{
  "num_hidden_layers": 8,
  "hidden_size": 576,
  "num_attention_heads": 6,
  "num_key_value_heads": 2,
  "head_dim": 96,
  "intermediate_size": 2304,
  "vocab_size": 16384,
  "hidden_act": "squared_relu",
  "norm": "rmsnorm",
  "norm_place": "pre",
  "norm_eps": 1e-05,
  "positions": "rope",
  "rope_theta": 484000.0,
  "rope_fraction": 1.0,
  "qk_norm": true,
  "attn_scale": 0.123,
  "bias": "none",
  "tie_word_embeddings": false,
  "parallel_block": false,
  "extras": ["some layers without attention", "local attention windows", "gated attention", "exclusive self-attention", "capped logits"],
  "init": "normal",
  "init_std_qkv": 0.0235,
  "init_std_o": 0.00588,
  "init_std_up": 0.0235,
  "init_std_down": 0.00588,
  "optimizer": "adamw",
  "learning_rate": 0.001,
  "lr_mult_qkv": 0.7,
  "lr_mult_o": 0.925,
  "beta1": 0.9,
  "beta2": 0.95,
  "lr_head": 0.0031,
  "warmup_steps": 275,
  "schedule": "wsd",
  "decay_fraction": 0.763,
  "decay_shape": "linear",
  "final_lr_fraction": 0.0,
  "batch_tokens": 65536,
  "max_seq_len": 1536,
  "doc_mask": true,
  "train_tokens": 529500000,
  "max_steps": 8080,
  "dataset": "wikipedia_en"
}
Each number is 128 + 32 x the weight over its row's rms, rounded and kept within 0 to 255. Layers, rows and columns count from 0. The size above them is the row's rms in percent of the matrix's.

# layer 3 MLP up, 2304x576, rms 0.0431, rows 208-279, columns 288-383
size [ 91 113 101 103 109 101 105 102 119  96 105 110 123  97  91  98 120  96 104  99 102 100  91  95 110  97  96  84 105 117  97  81  93  91 104 101  98 100 105  95  94  97 101  94 108  95  98  99  87  99  98  95  88  98  99 102 110 106 112 105  91  94  93 104 105 100  90 104 107 100 107 101]
[[ 99 128 109 159 118  93 147 168 136 143 196 124 146 132 175 152 128 183 114 133  85  61 121  74 141 126 148  72 145 180 115 154 125 109 117  97 139 146 150 115  95 181 125 157  77 115  83 130  74  75 125 150 210  98  87 113  69 113 197 104 145  81 140  87 170 185 172 137  51 118 121 121  79 104 138 138  65 112 146 106 101 139 108 103 133 141 157 171 144 121  99 134  82 122 123 104]
 [168  83 126 107 175 155  83  68 189 144 115  61 175 106 156 167 142 114 118 145 127  46 154 117 139  84 173 100 103 118 127  65 144 141 104  96  97 204  89 133 168  53 148 146 133 149 115  95  96 136 162 114 157 189 104 138 136 172 192 135 120 126 108 168 123 154 156 170 122 119 187 118  74 107 132 180 138 124  90 132 137  82  99 102 142 108 188 114  87 189  84 139  84 128 168 104]
 [ 86 144 172 107  82 149 138 129 115 160 155 134 135 151 224 152 143  73 166  77 134 129 148 129  64 135 131  97 173 119 181 112 108  97 205  83 165 184 104 177 127 125 161 127  89 140 119 148 143 133 173  76 146 114 114 120 153 153 200 115 189 108 188 126 119  79  72  97  80 131 158 146 142 144 198 125 147 240 107 150 106 107 149 145 151 127 136  82 139 119  82  95  35  70 130 148]
 [ 91 104 114 133 166 146  99 135 169 118 156 103 103 117 163 176 111 134 116 100 125 115 112 168 121  87 109 112  97 145 144 138 120 178 124 155 116  96 138 148  90 131 158 155  47 114 125 185 110 106 138  40 187 148 188 114  95 147 123 126 187 127 179 149 105 105  74 180 126 185 176 113 120 163 159 162  98 123  84 170 142 116 117 113 164 131 216 150 100 141 158 121 119 128 109 161]
 [151 120 101 119  85 149  94 156 152 143 151 166 165  68 146 106 139 111  66 122  56 144  96 118  75  61 143 144 136 184 124 117 124 107  91  81 116 153 103 141 137 132 105 136 155 119 131 125  58 106 165 116 158  78 138  87 166  98 117 131 117 163 132 114 112 137 131  63 108  87  93  84  80 145 169 123 172 126 106 197 140 101 131 133 145 110 131 174  79 125 130 141 141 150  43 136]
 [ 68  53 100 138 109 117 112 128 137 111 126 175 112 130 160 122 116 122  99 132 159 145 102 122 101 159 189 162 131 142  83 169 132 181 172 141 128 171 151 128 102 152 159 120 146 136 102 125  92 105 102  85 157 147 161  78 110 189 109 122 121 148 183 103 141 109 101 128 112 182 117  61 154 124 154 104  63  97 184  86  70 114 112 178 171 106 170 123 150 122 211 160 160 146 101 174]
 [113 105 176 103  58 153  82 137 178 171 120  73 132 105 129 101  82 106 160 139 165 164 151 184 133 121 129 189 152  79 171  98  91 119 150 160 106 165 171 114 131 136 101 170 138 134 152  79 169 114 138 122 136 169  56  80  91 116 138 132 126 167 126 114 141  97 128 124 136 135  95 112 135 159 189 130 106 186 116 120 124  85 127 103 161 122 153 143 120 140 148 102 136  91  64 100]
 [200 148 103 159 130 120 112 117 217 146 125 108 112 103 200 118 141 133 154 112  56  82 188 133 127 144 171 150 154 135 141 135 105 128 137 118 116  73 150 116 182 144 124 118 113 127 148  80 142  78 141 149 135 115 131  97 135 102 157 163 163 150 128 123 141 107 115 172 139 133 181 156 115  83 134 138 115 186 132 119 120 156 144 131 182 106  96 150 184  84  83 100 121 170 106 172]
 [161 110 157 112 110 126 152 133 115 173  96 171 149 105 129 148 172 148 147 111 114 104  96 146 124 132 163 124 107 124 132  63 139 209 154 118 112 166 163 187  98  61 155 146  28 118 175 101  87 146 175  97 124 133 146 100 132 107  72 157 159 111 138 109 123 142  74 144 205 165  60  87 140 132 155 144 145 169  93 158 106 134 199 157 151 133 157 134 157 152  57 130 146 178 132 125]
 [115  71 153 127  67  81 141 138 116 135 171 106 137 154 128  92 145 133 124 134  71  80 122 166 154 118 100  95  76 125 128 167  95 166 126 126  86  80  81 160 185  99 139 201 132 107  92 137 152  94 131  95 170  91  85 146 132 146 109 176 131 142 156  79  95 107 121 167 113 103 167 126 121 117  74  86 180 143  94 187 148  95 190  85 118 115  90 152 134 192 199 154 130 163 133 134]
 [116 116 128 133 184 133  87  96 118  75 147  71 102 103 154 184 114 169 107 150 108 140  93 122  47 118 147 140  98 167 187 103  90 133 131  87  71 143 158 125 142 115 129 112 119 115  96 130 185 114 105 131 194  98 120 160 115  84 163 135 183 131 119 144 119 122  68 129 143 105 118 139 113  81  87 192 175 138 135 105 163 119  91  82 137  93 140  95 145 124 184 135 128 137  87 167]
 [159  60 152 100 117 150  84  97 137  79 152 149 170  86 137 173 184 170 103 118  91 123 111 119 182 112 131 144 121 153 133 119  96 147 107  93  84 158 103 184 127 103 136 132 105 144  84 128  93 132 110  77 143 100  79 152 154 143 140 173 172 179 175 107 116 123 127 163  89 145 163 119  53 234 115 104  97  98 151 169  95 116  93 157 135  83 161 119 178 186 168  55 126  72 150 169]
 [128  87 132 140 145 119 156 108 161  99  96 112 116  73 177 108  74 112 165 149 140  75 111 122 107 127 171 146 125  77 121  94 106  81 129 132 114 160  48 122 177  95 121 122 100 128 148 157 181  54 115 108  51 191 168 107 127 123 186 108 115 161 174 164  68  99 114 169 173 103 176 119 164 122 110 164 123 137  78 117 126 174 156  24 202 104 147 144 170 112 132 173 146 168  31 146]
 [148 120 123 140  58 170 140 155 137 154 125 107 118 128 187 150 173 108 172 165 100 125 201  63 119  73  90  95 130  72 195 104 132 120 135 162 139  99 122  98 149 125 152 141  86 180 136 128 112  80 117 115 147 132 126 139 135 141 161 137 144 136 203 115  95 151 107 138 165 144  67 113 119 175 117 188  41 120 107 176 162 110 133  65 128  94 165 116 115 135  96 177 153 137  75 125]
 [125  42 135 158 150 139 151 169 174 114 141 124 147 158 149 148 159 189 128 162 120 119 148  96 128 141 168 118 143 177 124 124  60 236  72  59 120 196 128 119  93 131 134 156 123 128  66 118 111  73 161 176 118 137 158 149 144 120 133 126 104  79 183 112 155 145 111 132 110  41 134 210 157 110  88 152 159 109 175 108 106 131 134  76 130  75 141 127 136 133  82 179 103 138 108 158]
 [102 132 148 112   9 172 154 159 136 181 146 107 184 123 143 111 133 133 124  88 136 148 122 185 105 125 180 197  76 103 143  39 124 115 152 153 100  96 148 147 102  79 113 171 156 121 117  94 113 111 147  61 116 186 149 116 136 186 158 153 191 148 171 171  83 129  87 137 143 105  72 142 195 107 139 119  70 183 112 155 124 103  75 172 194  96 173 186 145 141 107  93  91  65 182 236]
 [174 129  98 119 178 145  54  89 131  66 118 102  87 164 144 158 140 139 166 108  95 133 156  90 126  67 119 113  87 116 153  72 109 155 137  69  60 108  74 132 161  87 109 110 124 134  94 160 157 108 185 144 104 138 145  81 159 132 132 156 147 130 164 148  83  86 100 140  44 147  99 112 132 159 132 148 138 141 161 154 157  72 102 189 127 156 134 222 183 118 170 109 123 157 105 156]
 [166 135 117 162  81 132 156 121 121 123  95  96 177 134 133 199 157 171 155 152 132  86 137 114 101  79 170  98  30 132 170  48  85 143  78  80 142 132 119 157 115  63 147 134  69  79 103 105 107  49 177 174 129 197 115 125 148 140 106 106 102 132 109 164  94 171 120 131 130 136 117 135 142 125 167 164 184 157 144 156 136  68  92 113 137  93 151 133 115  98 101 145  97 182  55 114]
 [122 104  94 140 153 125 169 157 182 125 129 129 102 136  88 137  67  87 136  96 112 138 106 106 165 132 146 112 133 121 127 107 129 123  96 137  64 175 150 117 127 153  97 204 123 166 100 127 114 125 133 136 169 125 165 132 170 118  89 128  85  97 107 159 113  89  84 126 146 137 143 130 153 115 124 189 150 159 135 162 192  89 177  92 190 136 109 121 111 122  79  63 121 122  66 160]
 [178  86 198 101 123 140  84 170 208 119 110  73 123 124 220 155 128 148 102 149  85  76 162 116 113  80 101 147 108 160 168  64 100 155 108 106 118 157  88 202 125 162 130 120 156 142 123 152 109 150 183 109  84 148 110 103 187 102 135 121 121 118 135 184 128 144 143 130  69  82  90 125 177 146 152 169 138 140 102 168 151 166  82 141 139  98 124 102  99 111 142 167  93 157 103 155]
 [191 110 125 140  81 189 126 107  95 109 107 113  89  98 134 109  61 126 103 146 126 112 103 153 136  61 134 139 132 147 139  62 100 190 163 102 119 144  47 130 143 126 134 158 170 156 120 110 187 134 196 147 117 172 119 166 123 117  71 133 147  78 117 191 132 114 124 147  77 143  93 172 206 118 135 138 213 155 143 151 106 127 141 149 112 129 108 138  73 187 116 116 163 169  70 180]
 [ 68  70  78 108  67 125 106  92 106  89 149  84 140  64 121 117 155 101 186 162  86 148 124 155 126 131 156 150 156 194 148  51 119  97 105  85  86 136 112 208 151  69 134 141  93 123  88 138 135  52 113 172 154 149  87 144 159 153 180 119 140 141 122 163 143 142 104 142  79  78 135 125 128 135 109 104 125 122 141 155 136 114 177  56 164 162  94 127 119 172 131 177 135 131 112 135]
 [136 118 160 116 106 157 120 104 124  82 144  73 112  54 149 136 126 190  39 128 105 111 141 216  99 136 139  80 107 101 157  73 135 142 102 115 104 176 116 115 183 176 115  90 143 142 140 105 174 184 127 101 150 127  87 112 110 110 196 201 106  83 156 135 102 106 102 129 147 161 137 128 127 155 139 169 142 168 130 180 155 122 124 136 127 154 134  56 115 142 174 184 100 163 106 141]
 [ 98  62 119 155 151  65 118 116 190  85 174 131 117  64 111 127 152 143 125 102 151 123 203  62 141 170 102  89 155 184 124 137  70 167 129 111 157 129 104 167 134  67 162 107 123 137 168 146  83  54 163  82 130 144  92 103 119 114 109  95  56 158 193 129 137  80 122 150  83  56 140  85 128  89 183 145 169 124 150 185 137 123 162 124 154  99 115 143 113 178 133 107  99 129 142 109]
 [155 147  55  79 105  78 141  89 162 103  97 134 140 155 116 126  73 176 190 100 114 136 146 118 169 119  95 103  61 110 118 158  47 214 139 150 167 110 119 191 111 124 124 141 130 128 163 102 117 106 106 100  75 133  99 143 126 137  89 114 106 169 100 109 128 160  87 183 162  92 168 137 163 132 115 211 125 169  85 111 102 181 157  87 140 106 117 139 108 126  90 159 140  83 181 114]
 [138 140 160 113 165  76 135 178 153 113 150 103 129 149 161 141 148 114 200 106 161  99 127 180 145 116 114 138 115 154  98 137  89 148 107 115 105 161  55 167 170  83 194 119 121 145 163  73 108  85 104  92  84 127 132  73 132 211 177 190 123 136 104 134  91 153 146 195  83 140 125 121 123 126 175 150 157 131 151 137 152 140 124 137 142 116 107  97 146 103 127  21 176 163 108 105]
 [204 137  76 155  78 154 155  79 145 162 116  70 129 116 100 147 105 138 142 118 181 109 143 137  67 126 141 141 146 109 170  74 102 153  64  96 156 170  81 126 183 156 107 115 144  99 163  74 127 133 137 159 155 195  57 128 158 114 130 189  83 154 153 191 118 150  93 126 141 141 137 126 159 185 133 208 110 148 139 160 133  79 137  89 126  89 214  46 114 100 165 102 120  88 116 115]
 [132 105 121 137 168 169 165  95 114 107 102  78 146 136 144 164  79  83 123 134 113 105 135 126 158 104 126 139  92 119 126 111 121 158 102 138 126 166  81 130 133 156 143 136 101 120  64 149 143 165 117 150 141  93 112  95 135 146 156 224 122  95 158  86 127  92 154 148 126 143  99 130 121 134 169  93  84 142 186 121 118 131  96 156 105 137 153  82 118  77 145 184 155  66  79 152]
 [170 121  78 116 100 160  88  93 173 117 131 115 118 140 113 153 117 138 160 111  94 126 154 187 175  98 139 150 130 156  70 136 176 134  82  72 187 195 105 149  83 152 115 148 122  76  99 140 157 131 170 118 247 126  92 107 146 206 159 143 175 129 137 104  76 128  72 148 135 110 108 193 136 104 153 111 168 139 165 184  69 156 135 119 159 116 124 137 132 186 120 149 124 131 113 137]
 [115 125 107 166 149 112 108 157 133 145 114 131 177 138 173 116 201 164  85 124 112 129 144 121  32 115 161  70 122  65 136 125  86 159 138  83 134  94 150 140 139 154 130 102  73  80 114 155 191 126 112  94 204 168  97  84  88 109  42 140 141 139  56 133 101 130 143 126 122  74 143 127 119 129 140 102 114 162 105 146 159 147 175 108 162 184 140 152  93 105 109 106 117  82 107 127]
 [135 106 123  86 130 135 137 128 118 148 176  39 143 137 164 130 118 102 186 129 153  70 131 150  83 138 128 132  91 124 137 158 140 149 126 165  97 127 111 180 146  87 117 149 135 138 114 136  84 123 203 110 104  93 174  73 151 136 126 108 132  80 212 144  63  60  75 135  64 145  99 152 163 155 191 125 156 145 143 198 128 176  95 129 132 128  99 167 141 127 169 164 126 166 138 149]
 [120 137 153  59  93 144 198  98 162 143 163 149 151 171 130 151 179 117 100 144 123 161  66 106  94  93 110 116 156  73 188  88  88  73 101  83 127 144  89 219  89 104 172 222 160  94 168  76 104 128 114  92 143 126 193 140 168 129 202 150 123  32 149 149 165 126 128 137 128 143  96 105 109 172 125 106 110 141 176 140 124 104 165 116 142 143 199 162 102 143 137 111 127 100  90 130]
 [134 110 147 134 102 139  91 110 116 143  92 150 166 137 104 175 154 137 150 109 131 110  95  82 136 127 134 118 121 164 125  45  94 169 106 149 110 120 146 140  68 152 107  35 168  97  75  81 130 122 188  71 123 117 139 101  74 129  94 110  94 106 170 107  99  81  95 145 111 114 125 110 117 142 193 175 102  93  78 120 102  90 169 102 143  78 161 144 131 172 113 108  98 122 126 100]
 [216 115  81 105 120 181 118 130 164 126 129 141 129 173 193 101 195 121 107 177 133 143  57 114  85 136 168 165 131 142 132 112 152 100  94  44 116 114 150 129 114 132 145 136 127 134 173 121 134 135 123 134 136 160 192 104 154 225 132 169 101  71 166 146  94 163  87 126 173 134 134 100  75 129 142 125 154 127 152  86 137  95 103 131 122 143 188 114  94 175 163 152 105 101 168 164]
 [166 128 146 112 108 129 105 153 153 110 151 108 181 128 168 108  93 192 118  90 174  57 142 129 162 145 160 157 133  72  61 110 124 126 120  95 127 128 134 143 136 125 168 222  74 122  93 170 131  97  85  84 120 134 108 125 125  89  96 106 165 131  99 148 135 127 120 104 101 170 121 100 103 107 140 130 103 153 106 101 126 123  95 155 147 106 138 151 111 118 149 139  91  72 140 178]
 [134 136 101 150 155 122  60  53 127 116  85  44 138 123 169 111  67  88 152  85 151 109 182 147 117  91 135 119  54 177 108 112  57 158 154 160 144 118 135 114 119 121 112  90 133 167 137 122 140 103 157 112 139 160  82 114 111 106 171 163 153 160 151 108  97 117 113 110 166  62  93 111 162 128  89 164 161 112 159  89 112 111  59 116 108  99 106 140 190  67  83 184  99  61 123 142]
 [156 114 175 149 113 157  75  74 123 159 105  97 141 101 136 105 118 123 127 147 141 125 108  93 115 153 119 106  95  75 122 155 139 148 157 122  54 150 146 164 126 125 117  90  92 127 137 106 119  44 158  77 166 146  97 164 103 174 164 162 109  99 118 185 178  61 111 169 122  97  91 130  79 108 133 126 120 153 158 121 117 164 108 119 156 119 137 188 136 146 147  98 131  89 136 179]
 [197 111 125 134 122 186 123 127 174 140  81  87 132 123 186 107 108 120 117  67 168 139  68 123  93 138 145  92 157 138  93  94 145 127 176 168 144 198 131 108 108 114 159 171 114 129 147 156 138 155 129  95 180 166 143  70 118 148  91 156 176 142 142 147 101 115  93 123 146 164 139  66 130 161 164 156 117 106 155 139  82 130  73 104 166 103 212 136 146 148  86 111  80  79 160 168]
 [131  86  93 104 175 148  85 120 149 185 137 134 155  60 146 112 100  88 161 120 155 147  77 166 176 162 114 153 106 104 132  75 145 149 170 117 136 117  88 202 117  79 130  47 152 107  95 177 176 144 116 118 126 130 117 115 201 182 179 114 129  97 151 137 151 128 107 126 123 117  85 141 142 102 158  98  68 146 137 106 149  81 131 116 172  78  91  96 210 160  73  92  96 187  90 113]
 [142 147 161 160  79 153 116  74 126 150 166  39 134 126 182 116 114  96  96  74 115 124 154 123 120 140 109  99 113 108 136 144 159 126 162 145 100 162 147  67 159 159 141 135 108 159  80 151 130 134 157 177 132 110  59 131 145 136 137 157 168 101 156 139 120 159 126 118 163 161  79 152 204 151 148 172 186 142  96 118 119 128 189 151 120 157 201 150 179 110  63 143  52  81  99 157]
 [137  65 129 127 160 121 126 166 111 105  71 125 161 191 189 109 187 140  86 138  60 151  99 151  83  95 142 140  92 132 111 112 147 111  96 146 195 147 163 100 126 114 157 106 115 121 130 148 104  94  98 114  50 128  78  93 156  79 113 123 173  83 135 112 124 170 156 163 128 189  58 132 171 180 190 115 149 136  37  84  61 145  83 108 117 107 168  88 158 122 131  82 110 153 131 176]
 [191  96 165 107 154 151  82 177 182 215 109  96 118 166 161 125  87 147 144  98 193 108 146 129 131 153  61 116 152 158 154 112 119 121 134 150 115 115 196 151 160 125 110  86 168  96 158 145 151  97 130 135  54 127 198  94 170  93 175 138 132 140 188 127  94 142 131 104  62  90  97  60 149 122 126 149 119 150 117 109 227 111 121  92 183  91 188 137 120  81 132 181  91 133 151 154]
 [128 141  77 126 148 141 104 144 120  87 170  68 105 120 171 108 178  90 130  83 151 121 183 139 114 126 106 145 164 178 170 108 123 196 106 158  76 123 103  93 128 157  95 105 127 113 166 144  90 141 122 106 136 129 134 101 166 142 132 120  91 121 152 148 190  71  73 191 112  90  57 164 128 141 145 126 205 154 113 133 131 162  91 157 139 137  90 121 114 119 158 105 111 126 189 119]
 [100  74 119 150 166 105 118 102 161 177 153 161 117 153 136 120 148 114 127 173  83 101 139 107 108  96 110 130 146 149 101 114  76 139 102 123 115 109 167  65 120 130 149 133 122  98 143 116 170 114 195 134 150 142 129  60 142 183 104 120 163 111 108  74  79 117 114 105 103 134 116 156 164 121 173 160 183  84 133 143  88 128 171  77 131 104 196  52 181 170 131  72 162 153 114 104]
 [163 107 121 101 120 149 133 131 169 113 125 179 142 149 143 116 109 119 150 110 115 114 136 122 167 110 169 104 169  84 146 158  51 157 166 127 149 158 126 139 117 149 173 156 128 148 152 159 148 121 118 105 138 125 150  83 163 117 140 165 151 108 144  69 122 161 115 148  94 175 170 122 147 180 113 201 194 187  86 112  90  85 166 126 101  91 187 145  78  87 144 115 164 135 116 153]
 [ 91 146 126 145 191 127 153 158 115 100 184  88 129  76 126 124 102 131 116  66 140 144 137 165 149  88 127 165  96 160  86 115 115 188  94 176 174 140  92 122 126 169 143 107 114 135 143 138 138 148 155  90 141 186 152  83 141 216 161 141  90 159 132 154 132 109  60 124 154  94 130 105 178 117  96 170  88 177 125 113 145 165 159 158 157 106 182 123 125  82 121  83 130  91  83 150]
 [101  81  87 184  75 163  71 160 108 165 102 125 170 120 120 162 108 147  98 147  93  98 142 127 151  78 145  88 128 117  81 134  94 119 167 103 136 100 146 166 153 165 147 164  95  75 122  97 103 126 137  87 167 130  48 153 102 136 102 154 142 154 154  69 123 170 124  95 132 103 146  71 166 126 110  77 114 177 147 119 116  86  93 144 172 101 112 126 133 188 118 117 111 113 129 131]
 [105 117 143  96  89 132 145 122 176 132 115 127 168 142 145 125 167  45 113  97 106 101 134  94 129 103 119 117 107 114 158  37 128 122 108 111 102 110 107 160  82 105 141 132 113 147 110 182 142 155 203 125 154 154 121 125 107 123  75 170 181 144 152 155  70  92 169 115 143 110  54 140 105 137 154 158 179 129 128 169 107 115 147 152 168 116 164 152 105  97 121 148 146  79 134 143]
 [146  99  43 152  77 244 121 103 109 139  68  94 162 132 173 133 145 118 100 139 163 167  95 120  91 142 152 163 108  98  86 122 174 154 139 127 110 176 148 111 123 130  82  65 130 122 131  67 124 143 161 123 109 151 160  51  73 124 124 116 146  99 129  98 183 152 101 148 140 143 173 106 123  77  39 103  90 123 124 181 106 134  45  96 128  81 124 114 217 156 199 168 145 147 147 147]
 [140 126 112  95 151 112 116 147 137 167 108 131 129 155 118 128 132 132  92 123 104  87 107 114 157 121 146  83 110 139  96 129 109 117 188 103 103  70  53 161 175 132 133 142 127  67 157 134 157  69 153  96 116 218 142 132 139 146 119 187 101 138 178 226 103  83 149 166 104 168 151 164 160 119 147 133 113 106  69 147 137 115 103 131 112  88  95 120 160 132 167  59 157 154  90 138]
 [148 138 103 127  68 153 122 139 142 115 138 111 127 132 146  78 173 125 135 144 147 118 120 167 114 114 160 106 127 126  82 130 114 161 179 122 182 121 134 159 199 143 139 162 149 103 132  92 135 159 138  83 119 131 139 132 140 135 124 134 124 127 182 105 107 112 146 125 109 201 111  90 161 142  95 133 205 126 153 119 101 136 123  88 130 101 156 119 178 104 127 154 133 162 192 197]
 [118  87 135 189 160 167  92 158 131  95 128 108 164  94  84 153 110 164  73 137 108 116 145 190 123 130 106 109 110 178 132 113 130 186 118 126 138 147 161 118  91  83  74 147 154 121 111 169 122  34 157  95 133 153 145  89 123 133 147 171 104 121 202 114  89 134  99 136 105 182 102  84 127 146  98 165 149  97 137 113 170 148 103 143 111 139 131 116 108 126 115 121 164 147  92 114]
 [119  92 111 102 159  98 111  86 159 144 119  95 149  85 110 107 142 133 161 145 137  73 137 149 136 170  81  99 100  85 157 146 122 167 130 142 179 164  95 169 130 128 102  81 154  93 111  78 170  96  94 111 106 182 137 167  97  99  68 157 123 151 147  76 133  96  89 140 112 139 169 219 139 192  93 136 141 129 130 111  92 131 157  96 132  93 116 126 106 178 153 215 136 133 155 169]
 [ 82 137 139 136 117 163  95 123 116 125 187  55 113 179 146 137  98  64 138 106 127  86 168 143 191 127 137 150 129 146 158 131 129 163 176 167  95 163 164 162 148  96 142 126 115 115 151  76 161  83 106 106  89 102 103 170  89 134 118 186 154 108 153 177 124 106 162 194  79 119  84 115 101  94 158 152 178 188 108 162 133 166 202 130 152 111 123 100 119 121  94  71  98 122 129 131]
 [ 99  98  79 100 105 115 170 140 132 142 173 136 217 162 123 114 137 128 115 176  73 140 152  98 138  71 111 141 124 121 108 167  93 171 148 148 170  97  85 158 217  66 119  88 130 153 155 155 146  85  83 154 108 120 156 113 108 126 120 143 148 151 173 102 147 167 134 118  72  84 118 120 142 100 174 108 132 158 101  91 122 105 147   1 127 137 105 107 144 129 156 123 126 174  93 111]
 [ 79 111 154 155 143 121  85 130 204 151 148 104 129  98 125  35  66  89 135 129 112 108 118 168 115 165  57  92 123  87 144 133  86 106 128 117 110 103 160 118 183 137 154  59 108  87 127  46 148 122 129  99 107 168  88 120 164  84  77 154 158 185  98  81 184 193 105 103 126 156 152 163 161 118 154 161 176 146 115 180  60 124 131 144 174 139 165 127 100 132 120 146  32 104 130 148]
 [ 94  82 118 133 160 161 123  56 125 145 131 145 155 139 202 147 147 106 190 110 173 126 128 154 113 131 157 149 122 151 125 159  89 131  76 108 147 165 137 157 184 162 163  72  66 108 114 108 144 107 107  95 154  90 142 162 103  78 159 134 171 128 124 149 155 113 134 112 165 130 157 127  81 112  99 125 171 144 150 132 147 106 140 101 143 127  87 160 195 143  97 133  87 131 146 123]
 [106 129 152 150 125 124 141 122 158 124 190 109 104 137 178 113 154 145 101 130  65  98 114 157 135 114 109  87 111 121 102 161 140 148 164 143 121 112 106 103 163 134 120 110 132 166 121 161 128  96 137 129  98  93  88 144 176  86 136 121 156 166 162 117 162 161 171 125 172 151 154 101  78 168 173 154 143  94 143 132  69 163 181  56 150 111 140 104 219 123 127 107  71 112 154 164]
 [132 108 117  84 133  99 149 125 155 129  87 123 187 183 124 170 137  86 128 102 124 170 137 174 108 104 120 129 133 167 141  85  52 125 117 113 125 133 151 139 136 140 103 142 101 177 193  98 188 106 134  88 101 123 139  89  74 115 110 139 168 153 154 140 169  89  89 149 121  63 135 187 167  54 169 121 156 156  97 118 155 110 130 159 189 145 117 134 165 137  83  97 108 111  74 159]
 [154 112  92 164 179  98 118 145 143 152 118 170 145 133 139 101  87 178 131  94 115  55 194 122  85 115 107 164 136 165 137 148 110 139 134  65 113  74 147 174 192 108 147  57  98 128 123 129  77 145 171 120 174 111  93 176  96 181 132 146 152  88 109 146 131 161 119 152  83  97 152 116 112 142 115 158 114 171 137 113  97 173 109 105 112 118 135 137 163  88 137 215  60  97 129 126]
 [144  77  71 146 156 128 130 129 172 135  85 165 174 133 143  79 162 146  77 122 108 103  98 116 140 119 198 169 139 147 107 170 144 142 171  47 124 166 140  94 127 105 128 141  81  71 144 112 160 107 132  99  85 150 109  87 108 118  79 156 114  65 125 114 161 168 124  96 137 150  62 148 129 176 120 163  95 141 140 102  97  64 139 108 131 145 233 174  54 129  76 133 145 130 154 139]
 [141  96 180 140 164 173 106  75 148 108 159 128 126 129 159 145 125 191  80 137 110  64 186 102 120  77 130  67 140  53 174  85  60 141 124 131  51 130  76 125  95  92 102 120 153 128  99 129 119 153 158 150 119 143 116 173 112 127 160 155 134 174 112 104 132  66 130 178  92 131 150  79 121 130 110 192 167 137 136 174  67 144 113 111 130 157 184 145 166 186 178 146  85 178 142 126]
 [180 127  63 109 123  94 156 110 144 193 108  97 162 113 112 150 104 130 153 129 175 142 187 120 114 155  63 128  53 113 100  88 140 116  99  70 139 111 128 158 143 104 146  76 104 141 110 110 119 111 155 106 121 213 120 172 185 139 108 130 122 137 158 178 115 155 137 121 134 172 158 177 114 128 141 109 118 110 138 172 150 119  64  95 166 120 151 107 105 117 119  97 105 141 162 135]
 [119 127 122 159 130  65 193 162 137 130 116 127 135 115 108  99 110 150 150 119 171 123 101 187 133 131 159 131 131 148 137 158  87 104 123 100 138 128 110 102 109 127 127 186 106 171 112 151 171 143 120 142  99 150 130 129 117 123 181 199 131 112 164 160 144 171 110 110 188 128  47 157 108 126 114 118 121 129 128 104 141  82 105 113 148 130  92 101 118  95 118 138 114 124 124 122]
 [ 37 115 194 132  52 152 118 121 134 166  94 126 136 154 141 103 169 170 140 130 179  72 146 151 133 133 142 111 148 119 124 153  86 156 154 125  76 127  58 125 147 100 180 124 116 158 113  75 153 169 122 119 171 104 135 155  82 169 194 147 115 158 183  99 135  63 123 104  73 100 165  74  90 148 143  65 162 192 179 145 110  74 107 110 159 121 147 148 118 118 107 133  76 112 163 121]
 [103 105 111 135  96 121  44 107 118 165 149 127  92 107 163 156 180 126 139 127  84  76 134 151 111  99 176 117 159 184 168  92  67 188 137 107 168 196  78 103  74  70 163  97 128 161 112  89 119 100 145 183 140 117  65  31 117 128 125 111 194  81 109  91 123 105  84 131  99  59 104 101 140 110 155 136 174 160 116 151 150 105 107  94 155 108 114 135 120 159  52 107  83 178  91 124]
 [119 104 107 137 148 149 108 150 165 102 152 108 110 157 144 139 122 155 117 153 137  90 161 143 104 151 160 135 141 162 104 149  86 164 139 124  86 135  85 221 159 172 115 100 115 146 137 178 123 143 117 161 101 120  91 117 152 168 184 106 172  59 188 103 150 115 117 138  74 108  99 106 169  89 128 153 156 153 129 133 114 192  72  95 121  89 111  72 104 144 161 155  68 168 114  99]
 [142 100 136 182 143 146 134 126 164 156 117 166 124  69 136 127 101 168 117 116 150 137 121  89  90 113 130 151 129 181 162  93 100 141 105 127  93 138 156 164 114 144 136 117 145  86  75  82 155  96 152  83 136 147 128 163 104 152 172 160 175 131 139 150 137  57  84 178 121 128 180 155 156 143 122 112 123 154  87 103 130 150 130 144 138 125 143 134  98 116 118 158 159  57 127 122]
 [123 114 130  68 131 174 121 129 120 119 100 128 110 109 187 181 168 142 111 104 106 104  86 138 129 111 103 148  47 137 154 125 158 148 178 121 126 101 158 126 131 111  99 109  87 176  70 153 110 100 112 198 104 140  69 139 180 161  93 127 178 188 126 125 134 159 152 135 169 147 172  70  95 160 110 174  85 136  91 112  49 124  59 176 132 117 151 123 181 134 198  65 142 151 118 171]
 [141 103 146 153  96 145 181 129 187 166 196  92 143 114 104 140 181 128  84 135 152 154 144 120 102  91 139  90 162 141 128 176 112 178  62 104 144 167 147 162 125  28 153 159  84 123  90 142 143 101 195 153 174 145 167 108 165 127 174 121 156 132 139 137 123 126  40 119  79 155  77 113 154 140 175  96 172 137 167 163  87  95 152 154 187 132 130 120 125 119 142 131 112 189 147 131]
 [159 107 124 108  62 189 127 144 144 187 153 145  99 174 139 189 175 103  67  65 110  86 145 141  56 108 144 122 143 150 132 116 114 119 141  66 156 143 124 137  89 104 167 152 139  91 134 111 117 130  97 166 147 155 136 102 132 137 149 130 131 138 161 126 139 129  18 166 107  90  92 107 148 150 166 133 103 207 159 156 137 125 137 117 162 127 156  65  85 153 236 134  78 112 138 145]
 [102 125 164 117  84 181 108 130  97 187  78 141 149 184 109 133 118  97 115  85  86 103 118  82 144 101 144 135 141 117 179 155 121  81 123 132 141 188  93 117 166 111 141 125 109  91  99 108 116 131 109 148 185 159 169 111 160 128  47 115 100 144 150 120 104 118  55 123  84 142 129 128  73 180  87 161 118 165  95 161 160  71 150 138 142 112  81  99 101 139  85 115 138 107 136 155]]